config.yaml
init_std_down: 0.0
max_grad_norm: 2.0
doc_mask: true
Each number is 500 + 50 x the weight over its row's rms, rounded and kept within 0 to 999. Layers, rows and columns count from 0. Numbers have three digits each. The size before them is the row's rms in percent of the matrix's.

# up: layer 5 MLP up, 256x128, rms 0.106, rows 178-194, columns 0-127
# down: layer 5 MLP down (transposed), 256x128, rms 0.0732, rows 178-193, columns 0-127
# gate: layer 5 MLP gate, 256x128, rms 0.113, rows 179-194, columns 0-127
up178 107:469557592498470431523453600521520480460527505562505479450482552490369454630497430475446522404485452531480487542541455531484496377528515529468495476586552455449520471487507560414533527451623447463488472431545506537522524416521518541552523577507509458548467549492569616512553481472414631494490526557604500548562461471549406469531547495452513451552482508507499527487459525499441547527531
down178 112:525452490439504506580461513476491528457467471549515409486499518469441619440447491588451509508543472480466465547506532518593502468629476417513473526510431525520555496512555474481452617543459542420548529509518514475492554470476596510606514469456586461584476481460508552482576482519497599480524598493511490502530507581602470521615441482443510452466539560447539490501607542461537452620461
gate179 095:467352516510422554490532512500419535578452556478385474528451500502459484463501483395475528473532466498508453452577507504466431476442506440504480478443522486536439512505463517451520540376453482533539565436529502424490502482410500607538507570535422452448493476555547565407436505534524510467488542592475500484454451532527531437527520531470459450482637582572454455542478460467497622448559
up179 103:443579486512586403540511457574490509469594461463497469579508484423575424481494468513591496476594522560417468518459466389464485512540496447504486460489485521388596431564593527521482503558518530450591460450541398605478525482468467462590430472447468472421444491438484452538513446456538504511550513515607535580500514536497564440563509484517566476556526522504507470482452577494549512491444
down179 105:611512546548391579511438552504503569522546370439458557524504472495496507480463484467470584414555496503467480582498527571490474459493533581467467517548518581466506555521497469488476534554549470587486553466490478555608514452501454526547519526565432474452522498474417470462602477548401557503525484501457503503563465531539492517524516534491402502454535635421557535471455390472447449397453
gate180 099:498529464547438570436527489505480467495528477514435422523511526441578449550422520561450454424588388488538549534435453535489483390502553481554484433458484469485430397436483506485547517449465502416497414525518520436573525475419457542537503463508527435531480553449536364551433446478499522505413432508573525540585466480530529549427464511476474447550508563560477517492555545632470478556449
up180 107:445586554430464513570476424478428491489370504452561465555526518524478449590612540562536504516505511496443522440584468594483570437532627428519521523511491472538480494441486552541520527430541438514549457499513517499497475458457517444462476459513559440546497533486494443489467452490546547485424532528439559505492573447469428528464563399508561506442444559558475398560582553539574478471602
down180 105:443415516613549471553585518502521515455443503524460430550539570418479529508489535487457498504522463556603536521437451501529448459418470506469505509518522616438544444585585484450543568502477494488519381609517520486642483541421552485609471507501574449490592509502480494499452590438482594556544489483479505502517538431500485552431489530514562511560482487512381479510445529505546494506539
gate181 101:487500494468455511426627535510580520479510437560503399571424538488558537488557522505491441474556462513450471427501472504437498460573424501522542486477542565584552526485497545535458562504437480613505459529492484440444526524479569622545415477372491526442462489524482566482461588467605533571541549581478482512511478474448598514556487567459542500474463360514553527495463490532498435539471
up181 103:489490459518435530487528587531536455535517469473504519507503460429545448458480458440491522516481367408474469526471548516403561572486573520491420594466448598452442463504552551500519466441511517490533482470551588536478527420463527402434518568507571481618523586511546469537556471503475477487532472532621473540537444410469548450532423467574481477457444568514538511480535446586429416576514
down181 096:496484488510443532581472471550519558489543476404542502505490507516534539556555448530530394479462532377489489464425597417439488570602494446526466456601441434448514378457570526562551530532615541500568463471497536459460470552460460392469529510495504506513529508482522467492489564554542490479548552513530463476439474502551520611524491479477562439557492595508571556550585449515438509447586
gate182 099:488424546504512590508448509529573555393531550499526476512547504482439489475411463505512463506522550533505445455618414560460469542504513455479452444563588476636538478549479421485495519445380541580516447411550535559521544500484453466497491542507521539551444533579468582494520445534529451557471545509499450549486489534568533442581445457402508509370530547549499512489572477507542429497412
up182 099:466587492591466480534467480506496424513510435473473412553545480471631524599527571435545471512390549544413529499543486510496498519580529480535492468512442467437430498560460462479564438493499610512471498519501470532405513432630468465607466579460418520476505548457561497542593518590429577518482502497534503465425510576480470572512451427519505519577481501545475447490495558478487440554473
down182 102:510503528508491495570546401515531444477461380527468397611507479560517538487474512540519479469479478457540443520525561495475601538577477445482477594470542447492495526481487412539468508577503417469469499488510601588490385439481584526464548468426549504513478417456466516540536641522451523542572530462408532545540474554518400506551504476529480403492486542469560476469563490407558497476446
gate183 116:512619431430560449397518544517533505587422540453520521531449499546503439519486576454558444442528449508510550529515470387461496455495544490425447420433615464513508486551545522512407508538555507518540548575417513541480469538531521498417473496490479489443501521545486356518511518562576521429469506467465503503497492501529439489473496588457482482630524444459486584475429534449505435388544
up183 105:569498600552578529439529453580440610524507495492446491482491555478558534535538475510563513464604492536517546475439492492533423487525438471463435543567494509628510478501582471564484639506476530471474492542465492474487576548536461421553445538538480518566437522444513544429452424435551503481551604531564491613508561494474549460443521573569463478528549508558454595468524547537551473482435
down183 104:574505458435536432394506438508599531591402527447502541531523488479509407485488424499506479496515496461477494464563459418459522562489548484460561575546535415548448493440573566432438526454511560536500510552511489473583564511563531498418483532521426601471509468422459505520462473560566475493471564581458521514426484488536441499531535611459538464542484490398539593516377551501556460487538
gate184 099:536429458546494505495542560476476447506550527648488481486593492431472516514578563413447460494586543570576544574532479447439505444571487448577475509526480481524527449490412499440451481484493436508601537388427445544543482477529476577447557501427474429522463535514503472485446489551519406474450642472520490473535545466481449540480539483432549505443604532501556443441485537523532554437531
up184 109:489466490511537416481529506503523558478500459521442489447539511570541489463494492419569510456523481500493500564569452388607517396527558478533499451524501611535546415547486442501452394465467445544580529458447450466577531487395423437434606452439563439528565476557460453447437460481478459516463463482533557501459508513455477514427499498457508444492543396615521547430437471532549454462447
down184 090:504476448483445544508473499354536555354575473478487522458530549489484565503468415513460537524497511511459552526567505499489521476439427539499480458434478468538512532379411465542471569498480548537568481506432479484505511530394454519522471529459441531521565557432421509427435553423538490543474451584491523447483504490430519592463496587477617441502564479486576441506461411506524409452437
gate185 070:496473507445465478514471526472461529521509490473531499502478423536411551411512399403491548510436505562578472558518559475537572449439497483486488555476482453524433578413542598438525470525534451575463518584406525472590516436480517448495458591546499394564559465489487540569455392386485445596491416573472492418477512500458447448497497522509478511462522557521461539503482476413477569582524
up185 079:517552470589552502492503558496576496609452466507441426438506518566491551381514513499491503433552495408598454542480444538441494458507572532512500524515531483503476457544478427401456456503507487506519585448567451475565469489476476528600566551485466455544522473613510449540520549536495513555392512631461498492530422533436536476477559469461567431520528447574468497564430474495575394537542
down185 072:518520542416451426469501457604439463525512476488574484551509416496478516500553434514528513505511436601481479574490615525535542515417478483561587517413511407515466526435521478495492606455566483458482493526458470496507513490453458479381446497489468582524478594501549513511475557439486475504608445493545481451466562492431512553548476576470449528460456519406500569480563460428404573591424
gate186 093:448478524456556447580516468487520480537530421414515553498543461557515542471534462489456464509529590555406533456572544495432473528522605465517487522510495598481530457511492516556537468556421536610569481468591495449416491442529472449430469509467480514535462580547538368545565494476578410437462525558539478538526592493496463399571500425482532563492529492489598468485598526418493505555519
up186 093:392563431427439426510556535484412529564531542564538576480560462559491560550536631526521524637566493498501526476535485518478454530460531516530441599504513527578486517560443451492353428449532403525535460401492494499499494478517501479479567484445425483589522504522508489519466520438454474545472475511468535558491407545518511507529505530508507481495496388545554537415536496509528453412593
down186 096:534423551492422526490482492498551480484437510422426540497556423549480447494465522516463527465474591607505526469530445503571475443489463531480453434530436568448430464485551430533582510490502575613423500543558541520438452445507453431551515569560537555482495508515475528557557503517450467525419488524523429523546538524560471434510441396441527505439462493499576349500579394496470556549568
gate187 114:461545490497489501495520521542564517546515409508556472392460575500403492446524490495613473504516575531464473574513456515444482417432523557528482562416503467544560505456424455465427467429494394575556480515404429469505510515471451539485503448478486494490469515495505575421353592497529497523491587562532636549431479538467515522543629511549556438465523485483464446521515451467490495541530
up187 109:440492607421461465399545504461538580501528564485533520426451498466461504510543453471527478492540519480533515560525490443582482435353462531495411478415502434518473452485444439531489592438488491529590515493458485390498510454448486559477471508493473516517557494463418505451416563510525444561433500505542561511447492607502497480437507558394532502464538447608402481502519527481635529496464
down187 088:467524476489488508443440534333545452451474524614464498530504483549512514534441445535501496376493554428480509572519436524522505464467582506529532509570480512449591502447482508484453557530476491572492481508473488471559609590493489471522553535473544482466538502501425513535417528400501483535489555522503584432439535481315443486536484507472473477558564498475489548456467452475484541501342
gate188 095:469499439528382446499524495511517491528468527562483538507479527450492588522455444461483469477563542441433574372424465500495412494474514568527461553450423582462551491511515494475513668572448525524511573560458383568518466598464521474472583490514468551522482505431462434452529560554484547503435511638515514472465482509498452421456507509455483495542557470490577523564510508500421462557568
up188 097:397532560522504411511516529468455638558566514485465481535459492443469544580464468336567497541488518443452473511406492475557447545435515479384420528492430531457519544491461470488558515422446529571504530540542451519440473498467463444544560547567568492480393532474447563510504523553403552448516605521409467494566480545496507493521434495457521519455566457509477551557497557477434525505502
down188 099:484461464457524548415367437399560543516489510489524572413435514425416443561519495563514542551531501560483481526576505532590551616520391553522547437435501443503467494461579423547516505386506499466550481453533483497506515534603408484445597509510608454428448489499546551518553433512507457481433485477442480508549482544444565492562541473467540472500519544444434449524499496505500447487487
gate189 107:569460444485512507493553554482493585481374442563402457427588522507531568519420507511485489537436387416544520525515522509458484468513522506515514520460496455510523519567517451519428414522483517539516543488334445474497493515458481532568528423546423565509477568515538362576531555510506435545438505557460457612506557415500491534597524555451498467475470471504559563449492456527508544451515
up189 101:629405481534482548603471555474507503433564464474580502453510482533594500505429474442455449466596361589505465546489588508528459394522485522481540412531487503492565428451475555497496456531532488609505477494443403594611535512478469522522580489471464493493567551457548431532423528510515579457474458533561536530521504523487475491573528460511499414505441527469511514593492491503439471499472
down189 100:522530463483494488512553450516419497524530506435472553470486465558595572498508462532510564459501514491419463520453603461506460472510502439472455570533371494482558534498427416455516424451513442543522565473468512574501591538547490523470504441356499597522505498597494507530461430493522514439654551587464545569472472558495544525526544559531395534550538484541559481543532582472406505522483
gate190 110:486411544464517512475496466507529490508446556463535492473539521605545558371554491553520467457599476524466521549544512491397498436447575462546480451427437501604488494558485527542408437588496566477537523418545500509606531480479442510450494386430420464551467515565485521477516538454522492432525507513504501540493509439533440410427495519484536427471598386503520584463479469461566503414538
up190 098:498527457510448538555495504499452483542465523495524477459476468477431544414483436426543519530476496496499558520464438549556550540491420493440431532515484407438461608501524557512519550588411406527547463486503570384481581543532566545463495395406472550473474498441571507485461465482558513496516467514506468441438540531433498440383576580577417530590412530491442464577520481520526526531588
down190 102:417417518503472467457511482526516461391468477512526567436451434407503462430441555538512550487469518416498456513467484437554521497469429548475436521592500457499412410617582575450487515551519419588526544508508479501482560527619534532433522430502485541467444479536503490447476464530563541491553537509469503505517560556621473435458481475499521556508605587498388531518527563501594486504533
gate191 087:475549477474513517567479469545542544566471476539528526535511430406526470416492593512522507534487407527506422443481519411454463484481474468533550533482506480555522572485551465526669448534491488508566518569492475554594496589565424502529534450506518552519618525544473492619499554497462480449543604472559570455415539482516498470538460454581497433514538602421524473529531530560589480440468
up191 093:540490540466460521486498461454561551435457435563539519554571462455410554477415369503553413534513477496503535554471410488459447634549456620459518585504529517510512435439523574513462508522562510387495448477532436589537452535502534529507490490501444407610409573446540474524494549557416520586432539493460507535462493484465526503518564563478509467458527460478568527490468543537567495535485
down191 090:430530581498625464522504493637490517551549580529557500501482455534588488495523549535543490526416577484506473436551481434490533461493468528521537474470508467477468613467455453478556498542491544552536546533502419456485529539541534376515490518503599551554545534479405476583512458448434540343528484518577435570493508459470500481486546507578472440569543518453515522463492609582461468448508
gate192 105:484455480533486576493455431502497539512467536475444527524526533538456441585507486454534463489532558408530487505567508488409481392526517447558514387434537537466533492494368512503450517458518543496557531485457565616585563589519455498532462427478425512562529468547417525541458560455557533507473476552511494467511499551490535577401483517581439423506486540622487430469539562528577381529514
up192 106:438390472485519539514501487506473504518464514547501531507509554503458567540491449519476444483473447463547452580502467567490564504499539464510427602570519473405539469507542544472516500499598531549475600453433630566479425524491500482635504472567444513476449544608401497512414488448566566529529510549592467549501495455558471584430450455495427488510433470531404475518412527548566500547467
down192 106:450434420377506552509405544354436544441481500455391575513428605510520496454449489541393557519461432504483530530516494552564525512456550503449528472503556478453489398423497448463473472532450503516585517532504462457490543549561479469557469558439560455513496570488402566527482497443468528506584468438505442548504521430459513524454435494618451450513470431503527472525445546515490520435491
gate193 095:420546495494523507380445511506413439515597475465485469449437499462494498560496535498545509600512436453511608539430465519470423475454516502477436411537588462486533521517496503481503429584614586469431554554464523506465465419434492453392488386430538481528490486509572484552487511513574466490548580594546481522508512499516520454565474565533523534486386433515453468523427546546467450448499
up193 096:455469464490499437567523469503432463502460525418487518435487446485504473437516543555518620524375549556484544505422548541578518577543521595481539606536536553437533521450551588538566513481468460521495513396589508502492583554454517558577443571472515551463520523488513366428506529471506534488506408430501486407455427465500489428588511462565421467479523478508520439482489490418520496548491
down193 097:625441454577485487587589548539556491608535437525444537515526430579483553540495452516494457449459539535462546476510501499535417512477587561498490537515452478485479438511430412519548497420448502483394566479459488441412459503474465577453492605393528561550562520482522446496406520526543527497526474545548595508508532491518494466478438494468590456445546499514495449430514449399580457560493
gate194 087:473552457561598518536575512551497474607393465416552525475494462586529560520500498560456513433498481463496507455532502460554496477539514576568507508531478526576502493529441571433546460543566465462416568488540421469491473497593526576506473413530491466491536439530513447535524472545489475593469549501577519557534446519447493347464555545510524468388410547564561497515516456551586419467549
up194 085:505512492531586537543458553492452569552384476448612551577519438524457545526492527489509542431489542566527454462486556417611539484533552569529411573513495487526586385478552573425520468502552532447462589468509489609507434469540494514597408477530489440472503515466539513497546523416553538533437507466517499531534557470514522515612577570499518563447434553563523556512536521543547448507514